config = dict(
    num_hidden_layers=18,
    hidden_size=576,
    num_attention_heads=9,
    num_key_value_heads=9,
    head_dim=64,
    intermediate_size=2304,
    vocab_size=16384,
    hidden_act='quick_gelu',
    norm='rmsnorm',
    norm_place='pre',
    norm_eps=1e-05,
    positions='rope',
    rope_theta=10000.0,
    rope_fraction=0.75,
    qk_norm=False,
    attn_scale=0.125,
    bias='none',
    tie_word_embeddings=True,
    parallel_block=False,
    init='uniform',
    init_std_qkv=0.0336,
    init_std_o=0.0,
    init_std_up=0.0336,
    init_std_down=0.0,
    optimizer='soap_variant',
    learning_rate=0.00207,
    beta1=0.95,
    beta2=0.98,
    weight_decay=0.22,
    lr_head=0.00506,
    max_grad_norm=1.0,
    warmup_steps=200,
    schedule='wsd',
    decay_fraction=0.779,
    decay_shape='linear',
    final_lr_fraction=0.0,
    batch_tokens=[65536, 131072, 262144],
    max_seq_len=512,
    doc_mask=True,
    train_tokens=648800000,
    max_steps=4646,
    dataset='wikipedia_en',
)
Each number is 500 + 40 x the weight over its row's rms, rounded and kept within 0 to 999. Layers, rows and columns count from 0. Numbers have three digits each. The size before them is the row's rms in percent of the matrix's.

# layer 14 MLP up, 2304x576, rms 0.088, rows 1700-1733, columns 192-287
100:543489504576471502561533515507544499510572537475519489507453518479462465467486493486503497495526511609510476480494510405427527501485547440548545473486446482467514482535527477496518551529478465561558537491472532550449563490500484497539452470483444490489482451552487503490492501472470511471
089:462564514518478467460528462529522515480495465542494421498503525529525484536504465530543538462531501511461492518467460435498576542546498516621504431449566513494522531421500510488476475525478522511556504509500483463530492498457449551541479482534472553542554418457448426459547478505472407484
105:514474562467503543485482512464495542510548536606506551479524441474591502494481488439464452477499526552525468488518482433502514463449571475524495434452478529496520573496495656465546515528467513481496521473457469434539433478465491450507484495533490486513482529517514495492547434449540489468
103:466474460473487515490516507526553478483486510556541538514522468525511493460512442572547573496517481381482534565515544462538513513468511535523563514501551503480502524502504585492496425489438429466528520466500509472546499525520473450484482467573505497488448530510459417482509470473505454471
093:560516543458438465476521513527553532534528531482515523513467450459469517540545492632574506530475463496489531480507439509528447499415588557451463501484452498474505581462497543506496545477521516451526505477470554557501557481560480479484500510436490541476522565570465536503565452515498461581
102:510504479469453449490446477466551515535509481509570498429511462458510470502542508478560485484469490489552574482496525520502489542536454530536499473409538433521401492477543432516521540496509471531445491479487476451491439493471406541506564473501533484517498483518504466478482469541552602528
097:506541515526455537466433529487529468522443495535426449470510474448496551478551518497452431588495559517511518491464464501491450534499513449575529570505512489503493458453479523574518490460511495462549509563539498398499464550545568511484519535496484420471529560504456533482465513511521435461
094:422428469485474489555511525483522453433483514496472439534513493540491505495439490433524540533439512503433521514551495418518528472480590486453483467466531561436466473521558519477498553497502496437492587509516453559435488460546451472474517506506484494460536530513500542451482482528558488502
096:536450474468568509517538470519504488519526533481412481451512540575464515408548443518504487509488538437518556491485485439502523541529563565492493486519450511432392533488473451510505451496457519540541508460518504517448450507459466420484521512475487505463537475511501514492504548511583562494
090:410515429512538496533505509515454495475519525422585591506487500475518610527517476524467465474461426508487477509453394427442517458495482485559476526434486476500487483497487541497544512487475455499518439533467543528520461520478474490504514516552553491482514511541489509453499424506479484520
122:513515546472516494563499541470467480486443514520516582433501546420469449524464484476471512526532503533516584528512505532617494453474473475513408498550541502446544451505504453424548491507459503574560472524529510502556608428509498563512566419513515533435532464524492508459541526524469510563
097:595514439508467472527446639446468506505486568485529493452421474454551509497458494515547514473484486503466532506486516448501523548472476495551514561528505507496532535512521499472427512437483489435587562511517511469543484534442461548509441507573437493457570475481509485524507505490519466455
100:520597436467466457514476521527463461512520535384501467476519501481460521499498583469523497445484568456460496563513479472482479513435541495466434434569473497529482476452576538500536487465543501495434501545543434565527476547448471499478522510512474453466595484483525493500560475542483502442
092:465543450519496466524519488576489522459528482497499482473454515478513495490483442528497589564498560447444485510487589556477511475441515496517483522480537546544479463512505542508493403550504506463505509577452484489508575383453460523566509487476560584441523552529510482479469489499516479488
089:534484532433449496442488484486537489497515514494543496499537456483454490497576520517556475504504520486479599504541476492553495483431462508538430504493516538552502420513431588604480488522432554467473482536435404498515473565457522471531461469545422514414454506450405497531502473493519415491
100:504570411434426476515564545514507541417527457556533530531489508524411520503519506483514560553540442546538496515389397525498511539508490510523523512502450496429492512498450586488430411475490550554571517497476487554511531436562530549526488426513567485481495557454500420513477495521499513548
100:514451509577504527510437462433510503455456540547472463482541496610432450360579546531570479495602525512515512449506519519449484433504500518475457544484470428508494439503522535560515435607476525503551432514542497485472549512515451531499508521473522513485467471483383481403562554444453477508
099:472486537520540490480555416522421494538562507455470451482465497517529507420463467506514507541529540467491500460447506478518539480442477551529449551465533563589486411482506593470468460485513459512523481507508462472483420499582510482495556559512547469471424543490500427468521477451500518513
099:540553455558559532554480525521510461494497575446463506462522493489451519491506454508518574513583464556553479523499463492516500532508503501474525571512587481534507476501428496461479480463557457500490410495532612468537444481491476559573433469551462465517530458467474541520470537452471522511
096:502497496535536446585442467567515513513535535538566476456462494500444558476500527484549490402461562533480462451504454466525540527501486540511501543447578551453460484480434413503502537512450499448479553421416552474513526477487551456515507553419429493503531534580501564585519490557540491467
099:488476498501507504537431441511494466489461532464497502483563506568504496502472481525526534584484574498551472488464506411488589532478478458398527531434504462487479550454486444482464465448530527459416466401468417485446496520490523496524529470503499592480497453520438461490537527527501496464
098:532510503512512465490461481480509588462495531516471368426498477542523521522558510461519479514469528410570536485441454504486529507472511511463514544570477555447536554532620534444516494511425535482458495513487452474453464490509511498495486529532550495524493574505490472521540509488477563549
095:520503478500452516531456541527546484513470545506404543531513510522514499575475501501492485486398552456516408476498530563502517491495487482452422499479432438491530490578391530516500472578485468535508539510498486506412500589603483522550477470571493488543524556417531486504570425488498511506
108:529454511499577496589510566521563491478453483496501526482543454492421539533550481452534475520515444498488549506429512567510461391572484510508536489493560496476455527563495533510506474575499504436440506536517565483459474508523491515500438508493380497566447486495555513531476504486548553513
102:527530465502436502542420513471517474523502481482477416419443481561533534566503426506505487488515518499546470470517566517551493497479408440500557511470485496506418493518465435529528488514455482499447550539537460518609481487511526498481492396526553514454508488452581526496430481509455568528
109:464513550452565525492466540508544498496500555492528541384505509483539595508426452469521489466535432551506497534497482531603518435529474513516565514510398469445554519489459419470479517495492414452576493432497519546460522486587404493521496454467527490498528487481509568461516519490512541455
105:470516388557427418487487517494487478519482466545457504460452524574498503560493489457450526495533459526559476537520530512537494492491457394538558545519486554462433444554506466425457544486513500474499499466453443522553540460415463525535522521564461529518511418538476551480506449519444519565
101:541555474509454533459530530528508507501451501495494561461513468458570476555566511509486510527457512538519547449506448563466449526478432454538425428613585485467491437551526524465546521537512452540516470474549470534522448522488570478486453492491459514548470518519476523589549456454401506479
098:513454508448535471502424505470549409474460543429505535482554461519446544506469479520546474519538460565391469475483461523458490538553482437497524446459500570483501534499521496527508569478482496527494485516467546519458546562524504478473491470529484526471542553435464509517480539506509486477
103:555475523544506481533508495498531477475541432428479453509466549506542484545486490512545501624432562572453442489513520439531515469553559535474493515477467492490476487425548420487453510472489438491416498516550468536507447471452476468480525418479483501536526521588508505516496509488550484455
103:479528455556430497504490465618526525457518500496441486572533545583537422488540472577517522465500497495533548515460513486545547464502459514460494506420470477528511497493528460499514504469479501534562483467551457553564486440462458486448445465492569552488444473516503452527508489513527532544
107:490533493554489538562433418454469459626560586487466551501493496457467470504510457511512473464522498535568493515492517507503457452464459503515532506516515510519490516509516481436465445500455481515586492464486538536589469584480541464601538445498403503416453486538465515517561546516443465514
096:543551572479516504498467447501414588510451509479556509550618485501449507514543501467503489450554496467475508484417503521448520485517513522465462565551518422454446508580484555442497505511481502512456468561535499455524503473517558513529444513499483492565534475515517520578499497536476432503
109:468531471574537510497510440439448523509593438521538522520532479481500532515485479478452525499505529599547435538539542557561486461469581491550500473425507495487498521483497470502420502514501482463499467500573474508521477456542425511505493445527462480542462509527503526520469501501474483494
# layer 14 MLP down (transposed), 2304x576, rms 0.0941, rows 1700-1733, columns 192-287
102:455407390529457443562599482495527508468474541532429440478504485477494503448445512505566475492499470404502522475426554493478394503468518448452502488486544533501466477513579529504549565526537561528493521463473479468516520517571492493481480515503449499525571570556498460519541491437461480442
093:537499487512457509454505434579456548601513567495488504485498476527473504473481509505465548548509501473519494472462519536545457497508452528486483494506437448546519421493538479442422460489548503536486442528526530474554509599480482536571544557512466485515573499492524493441484494455417431506
101:450455533516523542514532579492388467489539554525542479496495438510499527496488510497469445590491491505453493547537517559461485558505535500481553467504508515517512505493472476537475549528443474516408494519497494452561536508512486531518513541490556462507526521520458552495517455519512543479
094:457488410453535502534384497508549531511496482539515511462486534490525481486433473450492513460526501448508470465481467512493548486517417438494411467420485424477499518468516473527450514501456508569560517474485494545556569527544516523547574465436534536506555452528577549463538515571516461462
099:537577489499534459554498485466515409466538445554472554458539472515590462515499534546515563529539460472497472483550484489471452510558485560460481527481385510522521560525506572513522471540492467525507527460490503501528541456526510525456455524509600520536482447461587443484338549441547475464
102:464505528434468424524509475508418586514421499450487491379481461473506565418512531466497483514536494498530547527448500458548506541509556559510542490532519405481447508530556498547509568533498599486554523471452514456472432499483463529525536482494507532458525480525480561471532464432443550538
087:532530452518513542505485528476473513518515469480447560488492543499430501496482521588473493481572432440482454498485513491502495519554506591463487453531482453471499561518526565477477547503433537527454504571487515508463435445497461505465499479516499553497509521561509480471463476486530512517
100:433501488425483552535539547479486437581493483461500546500488530573457497489503541535443471423600513509475485473445555480457460544533489500536427488436500545522474461504544508478566495483532518490531477543481518466526440413516443521507487467475509551518538493440487458572554552535526487435
092:429491524524465555538543532422452513467507480529544522546468471489455488505426575464474523453386460483495571513527464421397574515415517472541526469530508502576559518447622484522509461537424546494467466505475471453476423496538506577458488558499480481550513488529481545473519491508385514512
091:477537512522442407461454547490484505478493444493504476537472525468470543541537476470488473521496446608489414480490532444514562486392505476535467562503478455454520507493485487528531449571531516541555439531471484532599475525473538482458487488537495488429491501499472509469521535512406431504
116:396410528528472556554541521459547465465479537508482517483473491511510513441559484486516511518551533491522509506508506488519568480490511504458444538505517477562543449441479527461507524541523477491518434532486494475511545520478476525542516490450475571488542529506436485496468460490427499496
104:505471452536514533527559522442402360468435555469477536455511546488499504519514506455447456536605427455529540507512497531571491522445560621594489535503525486550506535514502514481486596474485509565573486490550498511524518496447436452582488472417484465459530486502468490526520508470478510516
102:521494413471504486493439485564508523493462560502548453540452490525503475433528532508489531520552475509495541485492480534555458518469516545484428439499496474483472494482517500542460528548538525583392570538528466417554443562490471529454555561451513484485550516552504474508523479535469521507
088:548556482514469439522519483525459497564496549484560523487540448505513466479475435479526501537475534470431472425479496452537552412606482474532551445542533533499467453609453500477529480475448537559512521486595503494497492482558487517437505555507480446475598543486497407424476484431430453560
094:522488484519485473480458498490468553584569492476546472501538581483540532585462445467547505455516484419455528478514598402433491504494376487386608497529472487473551696465531546421486479428477472507486494484565474586488500488453484506499551525521517467509475541561560457483475532534505577462
099:486549568409561490460411484524519519536502557488501530560537494520499520490471549548460401500525501516535479498543494494457544533497474501523449506569512486572488436436504565521506544554457554519513462443514475532515498459518517462534428507534451513470455546516544564561611502480503478509
101:447442458504558551433503569589511464502477533493549513559427501521480546436568526409514479567518499547532567507466482479567440523513467557451449482501457469489465470584480511519499429523524559534485471481539481511509489443493461524395526494485477468452538480522582502437548457527482526506
099:482553490500542464471452546523514469414473471451537454507481516462502496481562506458461475512423532496475463518517529463464450492517469507569500434495506372446570544451444560570514512532502406505475494492491488535477536558466534499516541506500412497488551504451539510486429535530430482548
106:459455493479498520503524501477512542518486484525538524470454583439479451496524504350509508516492576560573443492492494502463505511503449461438517559486520504457533531530492457465583477523482398507486539507535460441501444459568488486462452457430474521463494483459473492503497571491521509487
097:491554445498433529460499502561500506454508569506490517545508480536500400476457514517519514605535462473507513510495514489509462488463496517465507456431512514497567492492443455504512502440505543497451550481468590497529482507510516452448473469500557467470497534516467522474546546486502497564
098:503484573492519530581466496496500450381476567479553516531495504499514514484569545466502516447474415544521529442487470536518570495493492482489523598499521456438484440406450488515540496526461462590475476489455449516488481473432478504498491495506529486553507536435584475449498523546532501503
100:494486464525506455469512461496542492466463477478580485511439517534526514485514564513509503430552540512561490494438481470525494462461459540524507454538456459504468534424542372466579486469476510542446523491547503509541503535552437560478544527508436481503432406393491498532467512535477520522
097:518556426570532447570491504521503534525513481464472511503619532444430527470504553513515553450527433573438541479502462524494501563537494508492453541478558496515552439516420542500517520535511513453451570505535453533452525492484513498478483508508557545508547542533455457451552464484541487573
105:526469560395501513523510499491501542533490546515494530484543468493533532438552511449520510543509492484533551493512451550470499510510485515501539424443457466540450533519490514513500478475554541491454480599481517491445468532561467538501491489488444492531511468517494451504464511486538527512
104:539484501450485476514482517541533495525430495511572538523579518570528492515465595487525431429485535487503505498518457586496430539463513537563508494495551459563503496432511467506521498517595449546445489444448497618520596531491422480618556508494515503550471571482493510447497487458490463395
105:519535474539517548488446502529481523458422401461589592510454557455446503456498483604497432490480513489509506475465541521566545440477471506501506451476445450494507514468539476500486496434475504542493536537505534595526601446533461484454510458498480560483485492546481556446558514460554460496
102:511533524504608511532486493515494461569437507462496451465518537502456462600522465449483527529477474521476458462487558604532473512441531445436520489505536432534423486456496428536526498495468511499587508555515484492528570518579444499515543521476552476522546520485420516464445473539541480531
098:531449454519466478477486509419540539515503527485446488451470609563521508595497397505485555568476534498556503618519563491496551480422436556508519494532495484569497498476489501537519485499451459546503523514466542540430527491526491528440437455574491547532593516513548525460543484529533510550
108:508478475513517522583471534515561525454411501495489517529508495508496534549543537504416506469505554461469520474399470443510475458521493598474512505478485516559510474493531504528551589579474484501461460502518457496596490466458480489461532511535545501486486482424521435494469495481529393483
108:519556554525466503493424467520499490512502470509486513485471476479483559514498528474494481486488547486479427537564507491470463539512554475432420457494469538480524532508459483488377471484497491450426469505498495492499483524576540458547482564438457535509502491444559563513492543564499452546
100:519495550507483511522490475544422504500489519482490469507447456509499507576520524445511520509514370483502506481572437415497539509407505568501481474494484562485548511576505488490482479539508521529478479546518464496535508406532518523501493480487538512507430562461482478557467472520416478522
121:498478492544555547515445512558480447565505489541492437499557551479530488524477466545489503400534469477528520481469556453502485497445500487497575440500522490429477510528478559389507450465517457435479562448472592461512504597519500573533480533482451509552462452429475509454527523501521466476
099:447498534514511519507554547541442535557432459588537472549546514481514426530470368479533428538480448485509483559501438503522475527450460485523471458476522507477500459489485428490511569431520473463538514550512494529436500488518427469530478534532503592565480540418450522521422530542473458515
088:505568499526506486511486523454537486463548518521447463439524465544535504549471484506569515516522512480448492467524418520491455555535449543549563495508445514502453522477502528537455472496453551466489453481477496450480466497553521521453464544497560477385557547519438486532477476417435527480